config.toml
n_head = 4
head_dim = 32
norm_place = "pre"
norm_eps = 1e-05
rope_base = 10000.0
attn_scale = 0.177
bias = "all"
tie_embeddings = false
init = "uniform"
init_std_qkv = 0.0576
init_std_down = 0.0
lr_head = 0.00898
final_lr_fraction = 0.0
seq_len = 768
Each number is 128 + 32 x the weight over its row's rms, rounded and kept within 0 to 255. Layers, rows and columns count from 0. Numbers have three digits each. The size before them is the row's rms in percent of the matrix's.

# v: layer 5 attention value, 128x128, rms 0.0417, rows 93-95, columns 0-127
# o: layer 5 attention output (transposed), 128x128, rms 0.0403, rows 93-95, columns 0-127
# q: layer 5 attention query, 128x128, rms 0.0645, rows 96-117, columns 0-127
# k: layer 5 attention key, 128x128, rms 0.0632, rows 96-116, columns 0-127
v93 088:108089183143103152074136122129091135101085098143112138126110096171116166164111145108149083133085147111092068122142050166150189111111082140146088147111069143139127091143123117142087106107125062115107129160173193136091178178195131165102159155093111112055106139093184135126123148105165079090112154051170141148130121175154082173143154185129149145103123123184118121132141129106087120133106
o93 088:099153138092123105188163093142170144129172136127106177125157079114159062139128134118129132077159085152153152153119112088107147152127157126161150089117144168114194133094147095139135147177095114153160139105094029155165106102060127159188134141163146048188151099059118142129107117125097138186163139157105080149097106074095096099054122077119131080111121122133167135121125161092136126107131
v94 086:150188130142124141204121061113089104104112135126163109111120111192107139151116207061112121149171119111108080176112117139163155090164097104119112105088158185132153110155066110159133147082109152121122115101170170107140127132093154124137163113064092120110091090162147114131158173165162162174046166149149088084117118131085141103160180120140162138139138113135181149117134187116172108058145
o94 080:147109113160158091129146203190139156108126127118071168174131169105142105172079086216110151143081064162167143126127136101088187131105169155092100079124073158123144154105149159118121107161094092126131165123126107155155166139121179156168113145139164093140156098130106143157122075096138131130150152130100131148167049199124074148083101131121106090077142117121161128109112057079118115098114
v95 074:146173099133111106052067131157117164103076124081137128132127087155119152114124152125120069099123142161153144080129066169126183179162140127179127081123096114059156091139064175116151127134151152119140132172137142084159163080118126122120181108117129141088143159151087157074157166123197145182144144048101161115108097143115214119161157147103162153104155137081156162160140100114139108123099
o95 067:111110148137111183176182109121073094173200137139095142113160165119146136153075103075139137147141094104102153116112101147148150121102124116057189183126144097198077132105171092105086114140125153192118098093128155151126095164141108108163164168148161117135092110078171056152098107113127146123137135132096034149133130133119123176114073127145189117090150082129136136115116174122123076191129
q96 092:069097118093133168151113077042150171136117151170134166132140129199103111162093137068144135161137153143160135038212104136062163079113093122139193105146135124076126119161071108131077131120096141148127116162127159131166125121098130138140067166151079163097061120127176160088156151088111095110108137085096107155148126149124098177086130173143126157155116128127133109156135129162138107156165
k96 074:126142146133104112130089139065197163114151130109091124127123135103164148212138093096105088110146154132132156120082087172192105110132133129161129169138137118152106059114125164142154130099152117108146140074104104146089128125157098170098195062102165134120167132145124114117190145118048118118125157045118135168137186074163104145122173156127128134098119175067190097083123066159114148158123
q97 077:114154100100133176108197116138124155090187065061126164114087126206122058150084106076156175125140136124104136082197105077112154096139097056117158136149142103131136116178147123107116129116176128100152134163114095111129104079182099167158083197113112143152139124087135142105157124104077113184124173208156090144127125110135168143172113120118112133129141106152091082110124126124150115178099
k97 104:130137125067129100088132210119127091089133150121138125121129152133165090051121097140128134149156157136150144133164150160130110166154152117101128095166094153082111156203095120100110122182099136116194109150139079164102140181132122160203135042108141145147102052165143163101159154150172087111106098160124080096139106035148179096124115156156149126193117097126130124084146115146167133116128
q98 091:116172180130187134112124138102117138134174152173162122168116109096156179141124175076165115113116102110109156100139115199090097116135193136151173138147112138093141113164127136144108170128097081174089084162088086147073149125182153135064131050136145074073110135127088103117144154122094173172102099119092158070155140124158149076136070167138133149093058141133080155118082132143180125126135
k98 195:156104109201127165165130109091104160114175080129080074121118075174112168127118159117134089130071093184112140086126122089128119105141157067122170156111142122162174128077162121154148154120138123117038101060096132148142135125135152088075125152132144077101135190126089062125079105151134189167181159126131164102111187167172121108162173130139122110094104098164141134186104124107141102123119
q99 087:123120110147099119183138104102104117167081150105088135075164117216104118135162108134138109150126154166159079151129126050142154175098073118140065152062129108136105151102130087174137108105156156130128157125140189130126141123038121115184130174135118134168178141125121165103074108159169075114161134147127122152147124142089060156120170074088113149130199101134195114158140148085115146132096
k99 303:090150130044124126095142149167133087150079161110174187097150172108114109142112128140085164112174162075115109162140140134150157140135087190121103066126121134125054157186096120078120109137132123115193171179173152120130097129125122150168131130109123204164121090148163211149197141084131074101106117143127096169130085082090121152149132129115097131138170163115112099079145108158091096128135
q100 101:164087125135101122150146141070125188207173141123077095131074138116167164157125130172155052138085093128144125154073091164162131130135108205163093101122110140123122138110119111158114168137131192124092115114075134156116087159084134125034138121152181127126170134130128103143096116099112136165115163144128114067121124155204059172091145117114147083150105125093132143121188097131139065126147
k100 116:091128146149109170101135140117100071099134090124160106132131093188114038051120113115111216132127123126155112116185134086077157110135167075112137138149089078114138165156078131108137095118135113131137112109101107113160113159128124137203113111137101145113046117139135155114130124130220113147145141144112138107182119104175164113179128099149110131196161082182157082146128151157157179183104
q101 140:089129133084121139097092154162146131117111093134236151113128156079159094138090138096112158125195165063119091132173157156106166080165097113096149095186153153108136119171151132094107120140092098095160113155149112130136109111167137183121091117072164108090091078127141129160180168075127134151126113138087077184109132098100189144131104133128144137170131168135077093049115111165154149099174
k101 103:095143132105139069073094152166157081159108155160157152161128168095168100123151137157129140139157141119176178190104173156114131151113129114101130145176098141051142130170106115112080108127084084146179134151161109126072167141127121188153097092147162127137097073112136104163140135136112061120077088128142124138138098101119167115098048114136142123192144165083133121087118126153155241120161
q102 195:131116168187156106122130091055143133147153141157073108154110138136143190115156136128161120146105110186152149087080080163106085169112175131140144173061100125162160112080129113208132128130109126166074115125089095125127163135088130091137143123155094099117170178105121078074080105196123156084106107071122193089147156165168081091099099168176148108094095131125139167169121130112139153128110
k102 065:174086123206153171151139133118052125085153104125104075165117069165087138093105142126122082124085093181103127084158133083120076092133178088129154149156136126128191121100126081143157137109159146118069070093068116119158111133107168079109150108137135106122119183120110119105094098142127192163193161152144144088142153165177149093152153126126111121151107074202133140187121120108144096150119
q103 221:142121104073089171134135150163107121126100136108136153080165113147116088100108106143086135117143189080146098168174148081169157136137093163122090088137142131118074164155147107089109102150174136078170181133172202135153095124077117164158122150100134188144115111158163191158149134101182076136163151166150074162105120093101109170170175078081092101154179130142138077098149100118101073111120
k103 065:091174142081160114097155125179173135159055169139123184117143197090159155166129118139144183108189142119112113154071113159138161150122087211150143112110100155152093094140095165116134120114078145148191144186153085089090134110125083164156141134099119142125152094123182152129146143131114069071064077098091166155146076122076127115100118168122150143130113160089109144086147104129100166153109
q104 095:184122139142143149207145137138079118137142038094129134133153163184120113102151053156110070112121160115103111129108130145116152140153191190157123157103133106134121143092170175117119156104170192081096134109164115144116078160197087098128114109123124132167133174127068133178108171127129149128136056122090151096152117132105089100131125107129114104140187107074163131107101044131160080158148
k104 087:127134097097175110130127133163153137124101119156145121191159091083120141135110164084164138149206125099124147129092108204122071089181103172135160097073123086146144107154154167129171151149128105118159187138178108130134142104150136123166168130121117119137111114136089108106120128093107162101061104165131155110140026102113076106147086182189159137109120203186119115066148139084120140152083
q105 114:077123149132133104063084134133169114093119168136203130154096159086126139200089197103119154125137088093131193119147154165097134103157074059079107110179121137078145117176102187114131170150097077162110086143094102137104137110183172157114173086109124114100097133147116113116182128126091156166144147116138129136135088098116147080134078162121126192116095198128127142073112119148143150135167
k105 107:117117143115054120136071137106111155159173112107129070092125074171149083131134107143130093129060149132198148116162164019163206104110167061114130161162141124083165192122170091116075112137143114157040125078118160145143150124117138103101136134148183104104121156112104146136113152142140149141194166110140082109107184123153164125139127102140144096158120124133114160129127132154178131120161
q106 087:158105130121109074136175129101130154172067122119111150081156140118067102088091143132137093137168122142103100172095151130137144139107123219165093104093142173203137112106104124123162135087113202150179143122132131122148110127053100130165148070159129147181206122146158111141107090075158113111115155195113133145105127130121115182105185116129131112129126091115203121176196129082144130154099
k106 082:093132107145211147143150095150104087202111168165141180137128210101115111145152131077126133105195092107100105131097094199135123041130116177178114127145115137167126115094136111115162100106134147100149119207134123084144112105143073148111089140066099151152099097138099119124129116100119092124036101130123112109126139196116108097099126143184168133126134109110097155168092104142131126128193
q107 107:141052103142109126075179163212117095073137142097088141151110133084125162070125111101144206066130151116107101112057131142132060095074163100116141141094143147207135088106081134119141120151084163152147105122139132098164121155123161149131117123096178155130086160152122113148144085109149145081109195117142143144138152102167162114106129154117134076127098165133125156199087136158148195137135
k107 107:200110172132149143141145117093140136058160147112136166113132130097097082116144075132120064137130113139128122137154171167178032144103136173172129125158097116157130054150151080198092133132144100121132122130109081093138108111125159113105096142101127130174142096182120144089131123131161137140099141077148104133139147154140154152139120124155126103127142041188127167112156179080155014137170
q108 084:109075095143099082193156133134133112115066102158131102084161086114126189111126142170115123118109123133090090174098114084176131147088109172144126084124136115172114047136141121146177120146177145127180134109094138115179129098104117098073150103139184148158121155139177141152072110096189140131097098137125130165141091154158124156065167108080113151169165044095190147155124161124093165153090
k108 084:131112134103141146108128084117127148124116173117125129155128140104132083124114092034150127111139145075091129146136100170178118125056153164161106123131170101182151055096151156109185192104164155137111105149162169103149100151138084138087074124130090168149131125107112144114100128134114155150073107177139132080136102215127140150101186163119122152073157133116091183149085076131088038099125
q109 088:160158140144147142166213112085121118127176122136126159115165184138157075053149127156101135156152171120166105150058078136123081132144161159113124106086143164103151110122157094174099168160141111152090188170144106088125114166071134048146058109143157140132128118114103125125149136146142073153111109066101143108109179131141093176092111079138159076114105096078116150114163092092157116101075
k109 087:119076125126167132081129166133181157078150129135113149135128173120080116104100186156156087128173093154128148139149122175127056143087129162168152147127075164117101130135116178161187130115146134079232152072163135103115125149156153117140139138054150124097128127120123119102142125080067066072102140104127110148099180133147144150142127137123091138101090141175101038104140098084146099180151
q110 087:095117135138121123167088144099125131142112204138138144100119128058137133153142139198153118123090099129195137095130110108113185203096118138158086064128119160151129135123159093115137099117122077193140178144079168155117144146051125094099131075168149123142201142114128132121088135143171108153152128120112096133125103161188074107060134068112118168138115148116179120140198104086116131146060
k110 088:102114116120126116122154114118131122142115151131115116155131159140136162154156174147140137091125118141142136075114117102161199185087101118155143141158166151098091147085091177114135098119135116198109105109189202148156117114125184148089121167066146190125126094086145159149053121114078117097100099131120092107127205165101093157031173128045111138128169124107049130139140137104098130112150
q111 091:223128121102182165173113069085109163139153150132086197158184111159120105089134077129146148098125139132150124151105134132115099145137127170179138096091087182167133104126195082128090047097120139097152150129163154138123133161106066102108031163128112186105107138139130139151099140128103104142111131119155102144169120128081127138130135135114117094102168104096110079135076112053116087169154
k111 087:133156106126167149095152089180122110104134094143143157149130150132109155084135159131157177138212120154076044117059116175117117082177128183173147114076100110182073131114113132173139145094051127136183130136102123119116111114122132173142160123137123150140154150138182112122132105058116174086100130183103150126162105137153079148179084158168145136106088150197122092150152092115067139116118
q112 090:076097134141151109124074108070110110102123155103144098104094107127122182136114173144147150137053150117217112151095162106158142119079118136178039079142142159090137078097162085162176145139139073113087165101143141161172131138062118093049179121130199123186103117126117117136118120135188124164098126134100134134125137174154079129094109130110151146151113144090151120151134128087148167175100
k112 089:129114127130105046171127136125136163142139128137132117133170088147138091147107146126137065074071139106078149102130152109124101234080130183202110142144129143129124093121139111115171119087129129113118116068179101126147086122139129097122129100103157205131130138093147122071120082136121126121096167118172083106142208144103097116070156192117105138159156151117055150139149150152100047098135
q113 096:113129125139090113158115116092077129137130217112127132119102094202120180088207142112157068088126149133135138127189039119083126172149128131095121161085067124148112135134148099094149126139155141169103109114114148098130178137069187138163133047106127148122146153150136136130115144116173089109101130134170148150133141118144117084099111126116117094108126073099215143158201133127106095181174
k113 090:126142113142158184096194093143130127171081170090081105070151141123096165115099158146099186149100109152140119134150145127138110125108068088156135174141116138208147089117118132092182126094051088132123101151091169073182118099085193107150176145086104113166134099121100136114075112104155102129103148149106129166123114171099100184117234136131140186139134114098108136109180119109118117120118
q114 097:119104135120191186155119134074142152186165118155128079099129126128168096171120069138106127147108117125181113143159124124181151125172097160174120092101129075106098122117231074139085071093158055142079177113160126134117124126132088127089068160190089118089139127116146157130105126149100145151141126107131097096125103156143097123120130105146120175129229131150098089119132147114105073090088
k114 101:105140111106115093103112130166135126102090070141134109146107123185151192161135181140130123128145170130117129119106102096097221198175131080075115127089158153145075140114057159084147205122070172146158165104141093183111153145142114179150167122165164169142136129124184102152078116116070127111129108149100174112130093089094099120142100171125121103117125162124137128126129120159072205101101
q115 094:117114171113134136107055144063131116103169159075159120157110123107121148179122118112127129097116147142213158114205138214096102170166142096114098145136106133083115115139137092139094129144155071200068100123101148142111118103150191104101114069126125132104125137113123140113165139176082135171153138087175116084147112090111105069117079177150195120101085183109098141108143178139110096117124
k115 086:135142093139088105187107145122109163089144088128111121049104114141130165156112159195092094124068130169152138116124124026125132146121103060110103171152127178096126165119158066120148109134123099145125114051094161176129127113102172114133213112163190145142184161127183139125110134097110095125152146100113102152122125124104132121110127103117086117110121165150088153104223138120094183154113
q116 095:066148107144111085115159144189188109097111193137151116101086117105106133155131161129117143086150106116119091120085121085158184147081085094123094167148175135166120130102048146106151123137083128136178099142126105143153136132128149169140207083095166105158089118108122104158138070100082154053111183158148135157169094134135138146105149100066122154140162145130159119152122143168094218147080
k116 089:121122168099110101193128112059146110194144154134094115137108127090174083148162068106114117119100161107169163072182161131135162129083130121162102129121161099113139092143166120094105107134129097195062142155147101083160142125150106107097105168107091092130136157114093162111116159177149157167173167172134094125135162158097179150083126082172118121130170063118081202139114155127182099156182
q117 093:109149147125131122235089091083101143160116187153110099055148086201093137136179096144142105159117154158168107167159114091129143172133129130211119133083079114150099130109146147147154090099149145109140136133161159129126145131042084156137124127173101163175177157157127143135044119171170106104132100142141119152135106130107125138124154094125101142103156093099192097139161130074102092180115